Weights of a small transformer language model.
Size: 12 layers, MLP 2048 SwiGLU.
Architecture: RMSNorm before each block, rotary positions, tied embeddings, capped logits.
Training: a variant of SOAP for these matrices, 881M tokens.
Each number is 128 + 32 x the weight over its row's rms, rounded and kept within 0 to 255. Layers, rows and columns count from 0. Numbers have three digits each. The size before them is the row's rms in percent of the matrix's.

# up: layer 8 MLP up, 2048x768, rms 0.0322, rows 233-250, columns 256-511
# down: layer 8 MLP down (transposed), 2048x768, rms 0.0322, rows 233-250, columns 256-511
# gate: layer 8 MLP gate, 2048x768, rms 0.0322, rows 234-251, columns 256-511
up233 099:086112094151133113147176125158101072114092125099135180111152099108084176178100122148110084153159147151116117150099093142148134176078143133162163116135132083134105108114076143085146076148139148157090131131105164097079085091171121109125156137110161135117122153165214120090104141073099135174160080128082096149087153121078095112148177152124158142107128150154070100136102070073150152132146118119168148120162089103139145135170090119127160106106060137140117065087084143145089129114123129112090146085164166100085124120169104119130093110134137193065122148109109125135130107146121164154107161160170137126187123108120101089165152154166166148117135126112129115211140166157074081142185081152137131067098120103119160159110142123156091054108079193146121126110157126172074066166103136
down233 102:150153115131090102110150133124096123132140085097149119128158156055119075077115175139111174108157053108108145090109078102148129139145152088124154110138122094093163151162135157123111116167112186117056174149100145135082139135104113110087173136113164110110037138152129112128170117138174169061156140166052123117126129143072123136106120124115138131133137162153118140120114161159092175151159125125147086109116139095148132115206145149123095080197124138114096079118100122165075125118109127122125095102165090098173181107111142113122063065117097163104128145098116102125133099154098139119113148102142148063125130103128177111147132119171087147075134172135091131113132122130107101153173113187156138089141143119179143042132151109124094119125190150139153152177152114157180102093109110
gate234 098:116179089125089091100087124113163167158125204177101147109145129099046159125125127131150137121105144135134105170131114112104060110066144150130123131117091096125146203147168102145145104093071136099133128119105132065144103208149105089090099129110093149167122119133121147131141062142101102179161121106155121081153095145125159128116177122102070134096115065136108114146160190102153150073110186072124179140131151119168142090094080116095078091125067123078086129112094187150109074136135233177072119072105083149114130114089101117129080127091167205107066095130129108120108140141083054094130174123185101160068131216160132111150112132181159111123124159114186185170095095148100144132122105165130135126153121062090128102153146134104117154054154161112146162192127165111145120127112138
up234 098:102086158158099130094107100088143133147164122110082131153118095082124169160157077138090074114137212160152138192131087166107099106133072128093103086145223112130106147082195163145194074134116124113109157123121086109112129135152131110173141109131103135121111174118075153118131074107184112120089148098100128092161140122102175219134136101085096126126142099152100169161149133135122091116118153173129118154137130100157143101155127097079116129121089122169091160124101078153156124081122186127120127069198141102119145124117118125109130164145149122129177100113151103095102176163100125180171147132125114148092175225123151093128166155148162155157114183150188147125093174115126167145133223108154199126112108139143134141146126102100143108044130145135126099129130171162224118132086143
down234 099:139108125093083110177126170141149142172141131104087152185137158102161132154110075137114156089102083136136109169089147162099048127126159122173118136099185131191149111137124148112095093156155131155094092169097106137164142147100138110122103051155116099120164125110062084111117137161139134102171098061126087120100108171186081098100137100121092059155152096118130110153089147101147149136132152166136175208145112137132152140134143101142134084139096141106107063072096140196148159128100212119187174067126143163118119156103143106106144127053117119057144074158127115171180075164133029165098123134100105183118123073117130120119184126146085149109136100089150063176144201148077093187096101113166161159122118179114086173051081129102141136105131167128130189127105122101158138146131174
gate235 101:135151065144116124135137107110105087155131058139108102153165176055121140174164139141121127173136133095125084136093135146202157202046209122115134116101071159129123146125123138109148114158174089121159128167124155095134109194077171174155183143094093152139155170190135151166135164102130153111112116118136123127127115108177142077142172138134148152202175072103122127124125093097154152096098108076118105088171169169146170103157102087103138081132131125122147116146175108140100130151140126191084094128108117097109144135108125136139110079061097091102126176117142170144125121102096136100174144139192091098102155123125132102121104144096085160133078168161121107100049131133150118094159128151149141099133107186122210107122148159170144089129132139076161131169141091086145137142161061
up235 100:115134141131118138100101092156114108153139120154131144137144159125089137157097118108153128079153090094073103150098147129148102074099105099147117139111165115074087124155090171096110067170118136148138138114116126149083159206083172158031108133100148076130204085178195144111152128080146104107160110122096111148104142110115101162137102103155133100114126067160125191110162157126190175127052084119102098101190083150134108195107122155152112132101101118155088134113063155171093143135143110121165098182097138193119134162130158153145088148071093151158103149157123165146116110141106176145135064141138114153163152154183103137150120119165154171118120116134055128080118156158118086104123128132134097136086141099202144106118121138177099170102177140104152168114159210036109105079115141
down235 098:093087087132131171120106098112149123095194166137143124092096162171113068139145128122141147147140140105113176091127099115164175159099131109174121180138158147074067122145090071111138126139119189215142146188135127081130140151068104115118134094130120067110091099132077127153118101135143123100136059127106078149157133110122170129154122065128134133163102136071139129147135126139168186095115118177158141054102119125153135152093150149084156097125159032139163097131078143101101122139181135151121131066143072168077142144079121081133074112150061158141120155113158096119142136152075102141122125101176129132156137076128139144139118082128170115129148102153116126114118137119092104111134146093122094157132139156166140095110095107171131133109137132132105114095146178127167107141127099
gate236 106:101113158132149202113080149140148051129180068117113115127088084136086113169109070092161135159185120138126196100114090128140100086146110174079130105133137176142138133141036158148170116192136171197158141178125117186149112112131127092126136121104183122087080100117162170111118155174150176136097166098170178177112130098123097136112137187146155219122057124142100101170148104089155152128078094103097119132129127142160182106143141158081148151141123056097115124140174094125128089105145154172131095177127140110111120092084144124110176122201147124123118096113129163143133099119160143112141165115144088119127146104104126123154137144148144120157181114058159163169165093092126107151033116188125125128137113171077149124088097097153120203050146145126086130150153136109114144125108148
up236 109:168092129106126137188162072114177104125131129106148100082139128133082155138192159082198102114130129140100092137101152082125208179130137147115178167129142102197118178156171166104130125143120155158165151102161121172148132195096075139108135179120130166139051183113174151133150124120170141124165111084156096090170149063100183111111117157091177083072174092137147159114184140182107097115058130095083118098150085140121206132180170085124083126134106145160079091156121140154120092124123151180140092146116160103090155114132124118128108171113164099132166153131147081145130087164122189127183133123099070121076107071147130138167093164083104139135090128120146125087147097101091112128085155121174101139092059123139122115093104101126108171102180114116124148170131132120111118092110128
down236 099:138037177164109163112099095138177089122141122114094123101098112134083144169127155120183191135119123065139158127125153145097092132165077106157183155121076094120141175119133151137082156134137169171138142110199141155061115204099086111109136181132105145108082118092106155146119168153141132154210122080118103145165180150157094125129109158111121061102084166102139130177161176133134107138123119151117127111161186125150151066196099123158087127140121187203116076201128163104131147109113154164070141118140166120137166101111100101155094147172077118101160136110171128121125149124201113143102169188093128138106128075176156146130100136087134110177166114089143102146125169102106105186148098128132151139171138143155148154156119075162159134165144172106199135106110147111154157086117126
gate237 097:145157142153148119092083158158066093162123147100136120165115169126184131174131058112121103119117147127105082065149165119099156156158102126114145098123169070119091151087146175114175155153132144178228112110072137122094127131171133107094140119140099118119096162198128099113131114201110130066066157111091144139092099101142154120092127142174074092145153154051092109117128103128201188113116100111171119118149162138081126099150116088154083124146168057152155185171107163163109111168143137118135149122147130107166145156035131133109125156124139139136087086129105159088090149108142110129109143115143144078155149144093165127101118131134125110141120096147096177119162203194173129118131089101166114081103147124155140087130101098042124106082129107129118109145171121152112144181092137
up237 098:179142159107146120112119086165122120112120189138173146098117158148132112143173126128137183088098141118150197156168106100113177145114151115183167127098063115125122123191112118144155142184174099159107153160094153133166091163040080134186166144108100122166106161118128126131167101133119144120196102138163094148150154173114161162158152089086151104126103061175008133121146133125098139117157147169122120099125133145131120137110130147121147176116161212161125134155124092134110120168043124127045140131038157114164149163135137139103106110060177129110178156137175121144130104145092163128099111089127118169145129107128178094098076095102182070157109143109070175096122105115165136148147120177107139158208173093070122107120136129131115136169101122114121095181169177131146086141097087
down237 099:083137107088136163191124138097126153114053154116124194134150098097100140134182134113117069141134152150099173187094095192148115095149109171086135105158113128112112109163100142090137126086027200124082136100166159143185098165147090048171084171146086158114090055182128158167109121097153148110186147147168079190132108127223081139166086143151169108132114104115122146104145140155136129114087117119146152093131124142105169055100121113123207125091142123145161091120053171141029079097113083115047147101100142151107143128197094144084101107078141100135098102086125086162171081089103080146168086168095172104070172109070182087093157125078161105044137176138135081096128056141100153103114134185114119108137123120095131166107108134088170128216143159117116153090166129206174091118109163
gate238 100:116128131100101082134140084116110120157150105119066150109106124086107058092155091119178105113141142096144126182118124135064122091151150114123128130118128090137155132140162082080125095142106101125125167155161147153133159123152183065093114215121157194149141170100138170095136169131114082123147123082168088069154105147196097124111151102108160105161109092084118153124094127143150137155104150129118164159148194244144097176165127120128087092149122190127100126159111086168168117106135115085180162176114108109102147147098136141126121137081091118099191111133113087129086077157042103099112091109165103129128098086156173145059135145131180208149138132102058081098132208111159104121219126172127134105072073230099148101109164120105097096169083091110163131138107118126127163117145095
up238 100:137115140103099184141177115113159054150096148111135111090074088108149141168166103090171127081127166149130134113045174088134117071132148183136102156139091176154152146135126170094127129139141157103110155123132146173120124150079125136139077113125092126132142144114130125071142098194081087126145090159131083077151155168169085123133162208077109102119141109159101124079152134069059144149149100136096096139105131171119084105109135149141123119138158178153121065096121087133041109117123135149091108111136160156171136156087194137172165149156118096108172070151125097076118135090158100155146135136212105070105057090105137207159140111093197116091122076175140178130076131127106101151200091161187171144162071141093150182111142116103141177140129155104171179146101207111080101080145134
down238 101:092114104133113105132112115176092129155137129168163137103113166087079139174105174126105187144094158045089144159126168177133117112105102149152108183188156092207152129139067128131115149130089167096190183059107180101115131094118143143094139142162089117187098145174156175129139192172109147121151074169093125159142121114150105114207181151147093036155157149083106156117155130113097109139131125136159132073138174163129178144131139110104085119190107121113146142144175091127133112123108143053090147132136161119121138145144155177123116113137175102110164035057072147106161059102134132142149101150143094132136094113165130136137092154111156154202145156104121126109093148125130149087154131171207132153105140138122139172126134153162189117124088149166168155118058187117150176121108068
gate239 098:152083176197161119109103136148184134064091111111112114096130155077151054125132140158154085148122106114102169137199117122150106215082112127091098108145143179136131115160092146108178140123087145120127132087125085145111082137092110100107098167053094074072169093109129114180111146142126110116142122156149081122104136136103103122175089087143163132150145153135096118176152128137098147128160077144062110213144134146184093136142166088098148097126147111129165105128105154109170151116098121145131122074093139108140073140067117136097102141150135106125107126102126106122085110127132094157105124157177128110127089151102112151122072119107157178074108138152141045107090183124144099154168135096125043163108140155122165134094098168132175179098109151123159083138104158170169072178086124
up239 103:107123156158127175199166123145139139101151131075074127066158142096084152077126115108163151092141128131097122153097095152083136107173093121117123135168127162130140120194139103128089122168096067141177139127114067157124164109170126134134110100074094104073142167087169130150118078138118086076110127154126094149099134140176121109179098066089098151132126146109047156092155063152182147168147141158134154137147118136120108173147128185130073141126097151090124051148069174095100167090109129123101109135177116076186146161067140150123143080154127116103163165067138099124126151152097141097103143127103124097114124165065135141159132124126145129086174162072088092128096134113147061094089189089117086115130155128124170131194127070025156176109111147144149109167139134135176128161146165
down239 099:162148138160108107172107117096171128146150095150173077095128146092094183146136176134154143147205104142156152119089162171150140173097098048155112106127088166133166170128111103162162104140147158163110088131153124092136157102130120128181131053093150108159174068119104171107124114103056136107141084161131147155127200104021121123140111141119138162155115175115141104153160026145178116115088123122175154134100105081167154107125076108108110115151136082131172175092137151104175117135161008147109145142089165136111136145157095140103147079196143140146157111126177131136107137165157099158101096129130125172151104144133109138165116153093097180121184063116106120126130149043129140092126099125153125120115172160164168151136128089156074093100159135100161106135155105130139145092131142
gate240 098:121161128137084109120120120122150121173176116177124054103115111083094112112180146101147106094091120108113126182148108105113154165116159142076147142136202083103103188095156146119123127159158126109124140136116148107132159099100164119086100117154181193160204137131109099202125195149180082138139083076118110106188110138183152147064160169151128087135144096142080163142136153142121171114076083067132123180109153182094095064093170117097118114113147172142078107092169166117164128146110165035158126139118159148083122106153162102166137112135123113203109123150176089192193125133124054139094124167102123118114126147203152179160141162123102099152199087126133160113072173060180112145132129149148099153115113119203135124110080162126097161143118113147156170146121105110140180106198119
up240 101:160149148214098163143134176113095165158076160082133093119127153146183097061098101112122135095129059127196165121099132136134115106166127106136078093139184109112144101155150084130056126160153157161059136093170105080128192117136156200138162178180103135201141104144107082027210089171155090069098117118162181166109093115107077139102145082097137161127131130144097107142125132102148122135110121155143147130064132196103142134084127138163106131093160148105212119141146131154180178134072149123143082130141153172147142136112106074152157155102153072194122126131125105154131156170112134142149136114114078086123077164137117133130155076126134146150118116115131115188114148097125169172094128122127099122123092181113140063150127135123159138100132123127118139154125108143091106116067135
down240 101:190144070172073096144083186118150147133151121153138139103199099119059076076113162149148147171100126178159097202145123187134119137072108125102214100120111189055156108156140170103118137123122111121125135131187078124120140138160139133151132078096118178159133158103104110175072125089101145054126077120138152125099129102055122210090095141117129114121173129155090152151099104169000146187133131141171147166072094135120106113105148202166137117163145067102106122153155071136131094136121113111155149140100134180105164114133135134118148111150076078132119123108156121107191086133161094125117086206160095080102102119097117112128105127082130100131158102142052132119118147119116118140152141118145126183155103128138136170102133148144100135167122113144214089167119117151139038121090162
gate241 113:153106149104117073098117134149127111085175091135106146182126078093156118065153114151124123217147148106128138091147131083161102134198090114123099107104155118091105072184118141152127118092080157170172136114121130145109108157167096158119129162144148100128101167140092145141155153134120111159172164111128114175161189097122156163124154131175126129146107075102117119114136157097116143117132090081216162099107079099110045135140149139142100132148181101118151105112072141133111158110107120125112122159153153116090157127100131133172147176115108112146108103136124165168096134166052098108132128164171128109097133173120171106100143155105080152132051128147184144088112185162109139153102115115185073079144089151147141098087121079139075159115108126199155148130180112130089165097131106
up241 109:165125107162153110144131114105198107109110135156159161099176164116162156137047179108121190080119115126166151083163111114117126161100121147170101150083098098166146143079163186117083114146146107134123165110130136079122111067157145141077121142117117153099175174128131150073153029069092131068121138148097132107121066134210076076052121158096130108121096198119197099172093129089138110103053115159125098149069138144130135078137136141124153136167163110159139124137170124117135112120136117090155075091095143126136183144123173137112122082140136146097159117088123112118115119108173143189139136103078156150099119086059086109190105108189138131169146064054091098120147072125104118113158105127145152158164158112104169128142111155111133095187134105119125103121151131126121118150114172
down241 098:115128096117140154101090141066143097180153176129111126084106154157126179081162118197108166091116103147106188076077169080106122128136079089074154142148155134181118145069060157134081098126097139144165136179117175102151137139186153200174182132202151145156131136124127096169107091158142107127109110154141112156131124126255112111064158114083112128194111139152095080133139057120106156138161109075100127132122150134118148191143114099105167170129098164178116112169170087123132138171099181097084114092087071169117159157108137153136128155126141153106162123117183134127113096082158112120166137016142141097112120079139154126094128113128122112078189174173146086187101023158125093094118106164075156112122122181121084075094091114160152141119169114100085142110138125153127066161132168
gate242 098:110090081111124147105065134131133114100121165141147139111101137143101150122195131090157176152136218143106178101124133132115123133199105098162097161138150182079058095118096147105177130141104136129144082068125179069134125117108135114168125128155147139147071169116119099135124144169100099108076134192136158127118119133141165126118094077132154095115168098122103098076051094119126129186122116109093121101092121101087117166097081106149095080134054117124097093196173091084102114166139110108157065095112147107136183059106097130102077073112162066120133131152161131116119159130128037129134127122133160132104150086131139076175082179134153127132146147116137143132099108133100109088093148107114115166131097229118141117190152147067110115136149103173162122116140133107200119194130102
up242 101:150232091138131132123150115090097099161103122152115158121096174158115131111124133056198155091145114116122183151160135097202119142115129139120117126105067155179145174136044147072166178097134104193116166093103097096127133147074132136141156153132122094123092100177120164085103124151139152156130178129131157127101115138104174092102150176083133142153119100146088139173080127095085120084126125160110074148192134130117173087167103123052192168092154192156031130148122179132149146093171117076136128175100150162117121154114082083110103145097071095094130122163201103123058102140050158151158152112031139108190123147095097136106100167131148138156155173133126119096135104144116154150173071124136143169113145184120069097077189141141140096120106052162136186156130127118117152116101151
down242 103:133120121184083139168044139144170109164116111130144055156161114169142128126084128117137151207120135097140133078120123161117100192123118103122144133156132165153073102203174115081154130132091158125115146048096125122137101128178146123148124118159118087108118141123113149142101146191104100128182126085114132155186146167077103096123089125177165104186142117165125089160117130109169129124097189163121133105153116134159145076146099170148122121198137169160077147156056106176173142142151176154106147134165105086080072162105119120148106120120118115128110159138126121188099185135134131146116130151153090111093195137154046145117121139085127126086093068126077253140132105141120212127104094109194088113052104133125142163122129113118099131136126107117189071099177081124165146109142139
gate243 098:145132136076132078127151141196141139098134065075123092146113133083115141133105164139155119087073147106136127103118168119096125125121119141140114128141171196110166160116112133065158102190170123171143109170095161133100131132193063107103181146130126104145137131170087071180134080133098147163172100080212089155155153094110102162129115151132147100083155135122188151168155072075120152177073151149101127133153158116137099094078100165133153098081071104069120123164154134122097164142176129086093103147163114096100143154112110146171169122131134172157140151061165178176214149141065146152121136176092094084114117083113205128090174126142089166083131097089198072054171157097123164180110145173123173157120128054116121185183143140081169115139106149102170113185121103084075091078127102
up243 098:146143136132121154125175085185089073183078105107111175142180071109171113191098093142091142144127155137113149103113156087133092120141121130137104141122179168107078180162099112141091126115162082155087123074102140121173165126179172079118073085140073150091092135241175134115134135124165109114152163132178147151131120118154114132168125134185166166137157114111105138148137170085140142137119118091105137199055127107107154118157077120099147127151154136119144096127107131102156130084152091095175154087098161171125088110131111134009094156157173145150117086137120030085156143132139157096117124104120131088045179096169134114170124084138163158124100156164159191171140101159130164125178140129132118123118122127154152118150111138115156131044179083099115146127090131173103158137163135
down243 105:082153116112131088110155126130160119157146162111122071125105046126134158114108131095179109064095102105154129175080134093094116165155152115122138099074149113115172149125149144111218167111078054086121101081130123136174078111141127145152095125125125148140141121123146106102172123117109123132196098123121144175113066123123125092139138103201120109100163120108081117122131127124129130101112147141129152178121103131191139091120133136151091170124157064104106155092166156169172131149153093113106109084152133160101138114125171131168157137183089116111161130161106158121155180114165123113126113084132112113141110128138122117112097142123170124162127072128180058134123116116173137091125102091168173188168106079107102144120118127129134124097205105115157072124082177134124135119123106
gate244 095:088094092102117104120155148116109121101145150061184088083167163199181139117163163127113141088173147140126149080140160108129113103119161167158118121143123085180096130130198102153163195122106142155141117116106136135123063086219112093079173113184134093131125148117164171105129123115130090114121106184135157223139178155122085134135148122130143174167151162079162126068150203145114112143189105096165139116121131075085156132120121131122138145188105140093188172111185153113133152140160157122093095094115060125119143158125129149148146137109150088158145131144170141130075102155174130151152014126151153090177144112119172124196128168161147113099137149031140131122093135128139114094111114154083144151135122089147087094081091085170150082084137118091082172139150105130139157163102106
up244 096:166145170189108117100100170133126091166075179106120117144106059165169128016134123096074130113156093186150135096168143082156159134170099087120127105112119094104147148106150129103070134169100133168132152059115131085130094111131132120095125166152117128109130125172091080148143150120117094154119110139164118151160106123149135181085165055127101157135169166113124117121121024110089121135144125145135164118142160160109164118086154134130129050158138152154149117130092107136132191159176184147078119165064086113172074146109144134086134119118098148116179113117164156073121156068166091137118108154159197152128132080107185132097123112122070163148143136125157095135065192131151146111136128130216183141105148142092046095148129173108115097189136081170133094120119135118127122184178137
down244 097:131114177143130114164130070143106143129144160112180163117105140184145074148119174142072139119154113134131119184153136113118171129149139094148062150086084161155112065094179118104111181133177109133178156141135126169215163147120119142197165178090118160152116110159086133127104052092149109129107090117109171143110080079165061086089087108105117190093085128095137161166123148120095099153128096068099132141129073091090134086129151093130155126201073110101144144137160170165052147141136165182112118131185156137171143105112146134124162105190109171094168132081108099134111144134084074154107135113152142166101097164178090143106105123167174158110191096102121087106153103119126138173129113116113190115130102139117116132121127146166179091107179146039174174080123125113150137110148126
gate245 092:121119070154072121138146114116095101155180155070180154110122102091151131106150139174139187148159132163165123122167099144155125123110146132135153136147114110116057131101155128107082198114081175106101152156148113115091124081125075160084107145133085184116151110150142109175172099169150193139145170110133118079121128126146158123151131128117198163165129076118103105135168175133079114107165146165149127122132147161142098117112183112092129152154149154167175110185124150067177076140115035118101105082083137127094106126163198117136128122116124194132093115153107165120113135160148143183134107118130150128080091080050171042142099203118115172083114148131132093120106133131117128089083128113083137136091161136116136041140135117154124127066100153118115097099043119103135153113115125
up245 087:113099185127126122164133185163093161106070074142118107112110131155134074157108076099143173116107096082123130176153185146126153128129160132142107121082099193120163144133102151120149082069106141153188077141167137109107178135200192090135101147100180114128121118127123160164118125151163147124193149160089108169139109128087152056069112102173119176139157171115146101061100158168164101140146110111163154132123096125160147153081134098135166147100108142071142127207125153076139136185124220091097068113181160153093090133093105129128159111131161100150136081114096150143138124071138148090171130138137061208129091087141067128138194157147093091160143143112146143160170156106171137114145148118131160127137117084106113150137145129159091118159238095153132037143115124110100142144119110
down245 092:101124139100138056103082104134122159086094122113089084083054162141110107125079153140139111094151107144115114168141131187122104137098203143130083143129106119156111140114124153175183115091127146138114156112154143084108171076190114103149141129144101161184075111140150144101181156089155117130178199094119113103088175075068146082069110133151143132111144066142036069114136131144155084057086137137177064073138139123129119131166150178175096155121098141150110101132149115099115121149087193056075126164149130121118099116117149119151165146127201088109123151061108148111122144120170096149199122119141115160110126123093147128126163141170167097127145114113107158138121126092118102128098104177132109100170124151154125112103134105085118116144129128158141143094139147095171131110125120
gate246 101:121106080133187092127126129079141164118080098068147182117114154147173112137157115130122085104126162169158142147144091123108159144100080079161119178157081076140094146137208146095191089137096167135123156213103112083084122201142122131127165153135166190122151116144109101139113095095178202099097144137113155162139119163099127147109131170097145141098082086159095141105055134084166135112146183108122137145111175159090162106090137097090147151129123149135103133117195097125077069095103130116089108161124138160129051133135123145103158106092146126072099167158119051189104066135091102119134101171083214180133105152173113140086123099098095144142106166161133132125087121185133139090096139165122112055140070150124100144155118114171115130168128235166109105069067064106132121134084126
up246 102:125124156100150166162071081143133180162144089126153138116131152127199134139179172147141146134152138116113151158121158135155084145117115080128163167134076140098097161132110137148178124138157151159115141142162128206077142131072190134102074163127144174130137122074166116204107143189070131136110120115110153164159150112091086139164160125096180142102085144181187086188123110123112142042145117078152127092073173175088161101093125138147115119069100094164145172181094125148099094149169103119096123133127158137162125140134168097197073143114135140118140118050201070152068104177120128120118088105110149171135128177086136143143180163102126101114169108093157144112116141119178126155150149128102157107134137156136079114172130125091168096190133126077161103127072110140149141069151101
down246 100:116163089137179096164079067125128160152123107143099133082125101098098079149115178124143104155151161119205086125110127137125145152109138071153130112141151097132097156106084084126168120118131109111156109107067084146103118112080118142178112185170145148138117164081145166151097136044066158118083137116089090106089147178127116169135132137124106178111098177165103106126084096131171086032112051092108091095104151178115122159133123117099090111173109105070148077166148171119103129192111083124136108126112152180149116090089151110140124134125145159159117152128140086164081072107093148154141113140077104141108148067152127157133127102154160101123125158058170116140099150109185135110140129198098117130102126114175138092233141125089130149125111129079149083136121149105108158062123134
gate247 102:160114125142069131111145149123158094138097096119116153143139116164120133109132097148181168146111143119135155137103146149077104113139180158123160057112114093123138107055165156133150080123089121099171101159131099099148127133121130180132153104154134085146084143114140169168081132036149114099116152114116112142141119097129187137123089156055128069063135100095149132076173090040081131166156087083151183153114110118116049120040038185101108129098144113096139152142129065155097117135139147183090146088157132089148154138127078115179145074120124153057163159145123172116123134165192145105082106149104107143156118113125115152171164098107106075132141147089168164151140098176114101150088158130193157100096154076162116111099113126139114132117029169151105173146111094117127120050190105
up247 102:138145136101121116120124099125070155096121149104146119180114117134115179186107107130124144054151169186044170142169176172190175141125239170105113094117149123119072126111178117117186078135135114174150099078072199140168177131130113114182112072093133110151196147178128113066068156099149125104101089159128134132198111079104146100164102118069117174129167095137155184157116152102098148169147083146127052069130102132084120133104135092118112139153132176138142121131118135125116128109100152104155158113129070135115128177166086141111120101144136158161179095123087131150114124119065115140126160135111120153150103109131095145132153181177167129113156136118139164134087082131120134155168100121128164124156127106116139096146134173122151164064092076067105085086088197135113085093105175
down247 102:118191195108122106169104074154143127109124124142100159099093127047122121110085130147125104065141190134136107174147148123124142102167174135106149136120152161154117123102150065145132069157204141107068166144158152137163090185098132119136207118144080131122128133101179114156074091129134103139108107107177049088134138077079161101122135127148158169151133125174140130111130142110137091168184081132151100191088125081179099140152097156105156108098118150154133105158118151132133098141128167096170196167139125099071102097114097140080177136144169136120182142118089097106152090099196144118103136112073111199150115097124094127172087175146134109137076144154118148129097106172146201144130125112118174132152123154089120085120127151106114114064089053156090176135146170127073114134142108
gate248 097:139148105091163160144089083122119134086164109150145104142136127085159111126147127119165218100128133125105119173143115188101124136092164134105162118086151190088149115171124054149133131147122175131156121146096097221108122125161156132174155140134063163126082050173122186123124123077140122169082128116101133107075132125215161121087104112194127139152198151169141033117191107115137127114138137067094132108120121121141124105129113137120156083071102088109150126082131113148158104099165121132157076148170098166078103057116168151095159168121142202118119199133052086159124137070119137129089138080118121142181093124135132153076130136097135105172164080184121142134107158163136126118099116119183051163171116170134144099146127096142176144132110164048096172136121145152153133188073075
up248 096:111103151134169034140145119145074105124090107168138135194143162108126132101119137146088097160158146186093137144111118069101115168127174090136129136117112096134147098093139109086124184102137127163122167137165076087119166157108135101137086116141113121091128107129113153166116139155087108136160158081173099125127139103075120133130101119079102120095147192078062163166146130153116160142179113170116163144141093151092184061169199139125132126161131093210167154147120121100123163133121142135103151130125121145161104140120153133095157100113143123100119159143174143188126108115118073073170156113066170030046082135110139149120093153085190171102144188137161160157145131103093177159159123129131096106181182147123120162155128166069179131084148136125140161159134115156074142116139075
down248 100:087080162138119103114100110182155149185105088123162112086148180105087163110087104165131109127112123096128126118114157124161113129137158124102116101091129098138146127128169136076165155150093113140119107167163101131090121162072099072113102108103156135126082111116147139094164173157121148127163139214203092159138095123173132107167139091115184175173125157101114130123142105092199167156108103149144128136160112078124060107183126144115123155100183097182105190161099138112125180152164086143130140133120185152142154076157165168124163149125137106131192147194136126127151165093187133081161146120142070170101121172136151133143152095092151130121101170117101068066133126136172097095166068142087151133137134149150185126101138140113117166065139152148178120181179147158115127144094124
gate249 101:116115099153147142187070142127075137130134126053078172054138133126154155129196085092170140158130158107162189170123115147204098134134140162133170191154127157125124161151147113081169151106119147131107073120103132101078084085141162143139104118156122168105159154114120073143075172161101117133132092105113113133076126170150138145146125148098115140131136131145133119103192117188139178108096149126135170147116134138147163141168111133092150131116172146130146146150156143102112085134117114110154101128123105099135133127087075146122119108105142125142119119131138116069148087098221158132137070151092142135073085143101120164159111138113156139076186150118134084124154113153139151148116133157143108128165130130130138117181164120080146137115178033155186095108171081121168142179223105
up249 100:110101167216130166073047083103151079163132152148112145111111125091153139146152104112050100087147144143111116127158149053130128137100143147086078101112107097091111130112183110149162144100114107108139142140144105105129130150060123137158147149120051101158110154112104173144109133075118122145186125134091111121091145168146153117100121139165074112127140053138145157165147104122102117102142169124075146160128204150215153111159086128117118065164076148129118134111115148138092142113154117107119108190162148115147169132109135129111088135139071071130082124117152093050139104087149126115159160143157098155150109097142146094106157109176079151045155095100086096053170082123106148168078124106122184217180149185090102144137131093086102142150151155092097124138149183128185146097188156
down249 103:146155089091120168125154184171144079151095149092178121121117121172181142114112105121111128165162115163129120111126135124123157203104124091152115199095130128080148169041072163126092099139131164177145173171142115148101164127084153100095117136137092115135107175074159128139105073112120167088056153090161146161116133179151161089138079113147117134113138109126155161128134089192120186130147114114159152030183171125141170126134122085028113174103144135107115124153101102143146122151037095139062126118151076074087114173095100131102133133174112100101161094139144101119130121116167085169134144133111124107192151101210110101146109128110105069091140125101145071154143095036153106089120148129165140149087188136080129116114070161121197113127146132143035149125149076110152081110061124
gate250 096:142140068127146091104136137135139094117148134151126168082148128164160110145106128107147148117150169164113110144082157165168168143143134094197144119098130116135134135164111087183121113112149127128119079096120135144127153094125198122160119113154106058182124121080165148126146120127119107183129141124113098118088122115103143104124116140082133128098088065165076174084161110135141172088097173089165130128145101095147082149167129086231044092114131141147145151140133205094103120121122140124109115174135146111121120069175106120142130132121123125133133168179146096230153139130152088170097129130090088083153094140111144155120066165131125170133094159152120127095163081073095113118150128124153096173074101129150150090138115178177099212146165084228138074114108184131164106219151110
up250 096:138175118102146105113190076173126140104127174142129211096133066110189072122067094060140167118155124156087121170154163163106189126089133109138153146094137141100157097118106051104127157113117156155178098146095112146087163143103045119118103146097088151143055147187086121148157115118137135165124121156077108102124078153147151173183140189147107177069111165090194127073144138154132168147169146149109133105100135106091169116163119147129119094107151123146168097084089185082109074165149118136133104165138125088121126120109217146147110136135122151112144179102161139135184101087084167098147099156132119078118094090096123144150170124155185126105127135203163098170092153160176058124153147134142091155090169164136138131121085142159082124156115108138147106149094164104130146192129138
down250 099:141130164133070133181185122110125134179102133089141200073099152126154126142141130102145128202161072145131121096184088087121100124121176088095134113125103141127113124091138137124145160149111127087119073046169041099166120114137075169125137097192099129186077099143133181093093161092161149077107142151101109133088094148225114175091150162125158087118118113143164169131149158082100138113123114113106128077112107163098102087129121062176113092143151153133118159086135157140122122092134136176137097059150090141105106102078159131126131180158072125088174126122109185104145154060147123102125130162127166062137098110113161098181066119131157170139111180136117110142126133139145111141128145146109114157090127124100146132145152193105187150130077146103171149123120141108156129156109118
gate251 101:109112088122132129122129181166165077171158142092138175133108183163168103094136131084145144067130144179124176130177154143092118124202133087134102171150109159113137100088148138076129144116128085174133159160172167083117119156105129143119083192141122122116099141103120149091169134104119168157153138084095190143113155188110114112115133137115111156107072111090117183170185085116093143176126157104166119112063137086105068139095150085106137170151128130079135205178054086089091139136118119152189149102103138151093134126073160122099151161151136145105126089115096120130161082139107122094135153134170178153078175194098185150153137124112150089163180181137155111073139090132202077151072155122099129091149125092096157118101168124096154183086121111121116164151100091167130103179130105